Weights of a small transformer language model.
Training: a variant of Adam for these matrices, 115M tokens.
Each number is 128 + 32 x the weight over its row's rms, rounded and kept within 0 to 255. Layers, rows and columns count from 0. Numbers have three digits each. The size before them is the row's rms in percent of the matrix's.

# down: layer 3 MLP down (transposed), 576x224, rms 0.0612, rows 351-358, columns 112-223
# gate: layer 3 MLP gate, 576x224, rms 0.0613, rows 352-359, columns 112-223
# up: layer 3 MLP up, 576x224, rms 0.0613, rows 352-359, columns 112-223
down351 102:134124149115118134137129116109100160092177146144062123106144053136112123106097147167177167126171116103134119112080082245171142161159048144113165140195149174160161111126149166146108132141150161139173095143066133106132120131069127155100181087100152117145139105101116082126145140077142133122088134153110111140119115131140180143153132128117
gate352 097:111127081125156197140097082138137160155156144183095170181112065123093090159147150076130109111112147149112080097146156151127111158158097137085120151154108161112048150200152168168113093119122158112147089120136099095123080141043163130107173108118130095149107157103148113114128136161167124156159107123111177103138116147110058123086124143119
up352 096:120095138194133124143115101188150144130113173130123114066086128126113111183125136143158125110177149099082099161140137153110114055097119120055117122098127167119117133124112172176089090148131155102105068087130126110099069123111101113124150136169101115135096149158157118160082089142167127129148138169163098090147133156116064089142111144163
down352 097:118139031094074086126119179088091113110121182128121125196116163137106181161138191090095096139083144088115104077191159128156135187108064118126101108157100051110104100165159122083111123145043091129090115130159086115171122113146086114152110132185114117197154150103136075117107184179131056120129135141145159105150083172100102110071072113134
gate353 104:181134152037068133158153111161161130172130112155186075092101107118105117164084098120140119124113115100119067096093096135198180147136095118130088086109141120121135091174124147109120170056129143078138163186155102123158076053093137086095093097127131109156114123108162151090124093080131131147148129135125092158162185123144178097085127080116
up353 096:123122114150148153121167131118093143083149149148099115144198166148097145054135103180111148170120088133095176142131160143136089178155141103140176145160079083128110109136119151126147149231120159090114154189129129131113173114169063134133186121090153114134106145085135085131168214162064150055124135112132087128118105097089136157132099096101
down353 098:128089127139115096185099156150177161187136192135101146199126151140108134135133089142190083093145133123109112148148120149202139175102102101137144150114131230089130084092112142103115149116163103158074085132139135149090155100151095096100071149183126128125071188179116119106123114070120146139105111125109150127176128120126157142147188113072
gate354 097:132089044132068113164139141085129190173106075164151160081102132109152131122138083152149127165080104104150082144110140084123123145128089117135156085144131120115148102153134120155124184174127147126151150160120145113149123147070162115094125112135114082103146162108120162144174158119058078109132093132186165132121108173098076138111146109111
up354 094:071151158138121125153126151121088146194107122164094127158121116137106149109153095154191098137105102066128143145152051115085073101119115108154189104166109079146110108121146070168123131133127166112131109176142122117035137118147154104073126089099141171158125111123139085115168186117115214109182119107080146157120153124117122065127095084150
down354 100:230097130146172151104068131195160113110067122122100127083102139132122160100114100205147109066190114097162112124070136133151077147121158110093093175129081111131131155166074157141116154188098160196121135076152093121184132096131116192124098141060104181086086120103112108164128161162161135120122095158155145182104114146142116147149131098066
gate355 091:097154144093118120104160078075131105154176163117092101174171158154115167155197089149123128087113068170124059136040121111108077147164140130103160096140120162128178173125124134182111172109123151142122154079137113165084161112090111139155071113124103092135166126103083148204119125105142105137128142121133122125140169125105147135169152148096
up355 094:123082124127186117128142122053170111079148092119187083113120131085158133151156138109069104230096147096167110062133122141048123114153127115128121148155121161117107117158204100139129112126134138124132113116131078158147147183134144101094117126104161147075100118095118184104144134168073115187115145173135134181072078123168138157114132196187
down355 094:109121125089112122141095156122138107208176166153113103165150133079097118145118148128167061093162141116132070143092131078104133186099175134091108132042167101123145091157099222122177104137178093081122097133141129126136069112139183092087065118104092159098152090143101125087140094088157160104134096133212105125146092122130103101076170071156
gate356 099:132079106150131100150112103152148141123157194164094115116167098088114132155115142173196179100127162083125094133103111138139112127168202130159164067086128133125088093147190148099101141106169123069168116191145135114037137105195091119132082105117107151156109122123111069094159067066065128104165121168131150142128120129170139069137078165122
up356 098:158123136087144137121124127094127124160093085117108118136142143128087149111176106127057134089135189132113167117090156104146173133173131084100083122182213101120153210077117125216171128122166140109172105085089094130073155183149112117149075162106089180135111103127136170096122164074124109118100141159144198110115183085123084135160149149139
down356 099:159122105127149145125121103094067129132191131132127129146133120122157094131068119156095123152200112167094111128155103100114064122102186146116158151081095129138127106102143095126197138158094198145100131122163100134101137136062105059103086129158201141146072163133149150147128104156123161053169151106133090137130119106159106092148161134116
gate357 098:127176158142088156064138069110134123124092130127155183122174120074082156185143081160128120141094141134074136075096077115169137119150128099120130105075122183134133079163179108151106077126127168111138142115114143141158099162075123097164115188189126126123075110154125102098071079114090153128164128113132139144142138113115192156087118133190
up357 099:165101109189175115135106113169130119114138197211110125131131107131106139111146134096126141086178140111157075113115122087113144172130155087136178090149142106074140161098123177154065159128153119141123113157156114171029098143143127096160163137056104113112163139092176155141170106147111136093124117066122155074174158119069194096152162132079
down357 100:163091143180107119156097063169147164135100130098138208132157117060062093101158106102136132168125158161131133095147183141132122112146132082133094117000177130093122098170165176110092149108141117146127113140068157102150138088121096023163130149082143155138152202163096119127113127113079079097100106113141145096156128121066143176167120101156
gate358 102:110131087160127144101146151082133149132131145109165131151148156097081120059079120172178143129112130056081112128089160177115059058094113169139120126149115173097135090142149162108117089178144164093137109155137116136147143076137142119078135148133129107109118195162193102146141108141052090117150087134162133144082099148111142092138045178114
up358 098:144137164158147108115061076115081103089149137133139186126098107133055156101143137182166104119088137091101127137157117159098171087121106112117057104143151135097121135120105113157162140073114187179103156160050070144096111146118112107148234186135130143104098136110149141149133114131100109079139126084113113186100148143117157124106147088108
down358 099:087147098207129096164124129173171164130120118095122069110088159085115108167062122129165111146097119133227123144136150134132110128051160156127103178173075156138170141162150127123127113082113144133160112143180183130115080069131126156074129170141100053073105136153116129110134126153110064148167150145201158145149177119154148134134157127118
gate359 100:114127153162107145090074100049177150124107114155165106151162068092062142152130126168069204083076102169133110136113094094110172097079086105134164070134096112104141106147119146163167145170111173127108162106136115160162108114078146113082129109074166119171192102111161132121078132134116164095150137103168205117093123141126104111132156116172
up359 101:105143088099104107080096141122114130108128110209104117146144123157154078170116185078115141148137147162146120161120130095180131136098168125129125169146127208154129129094126126195122162128136183126141143109194135135156122155144100132123117144138127103102105112196127101104091194082041116136088138104127156060141132105157091141108110159104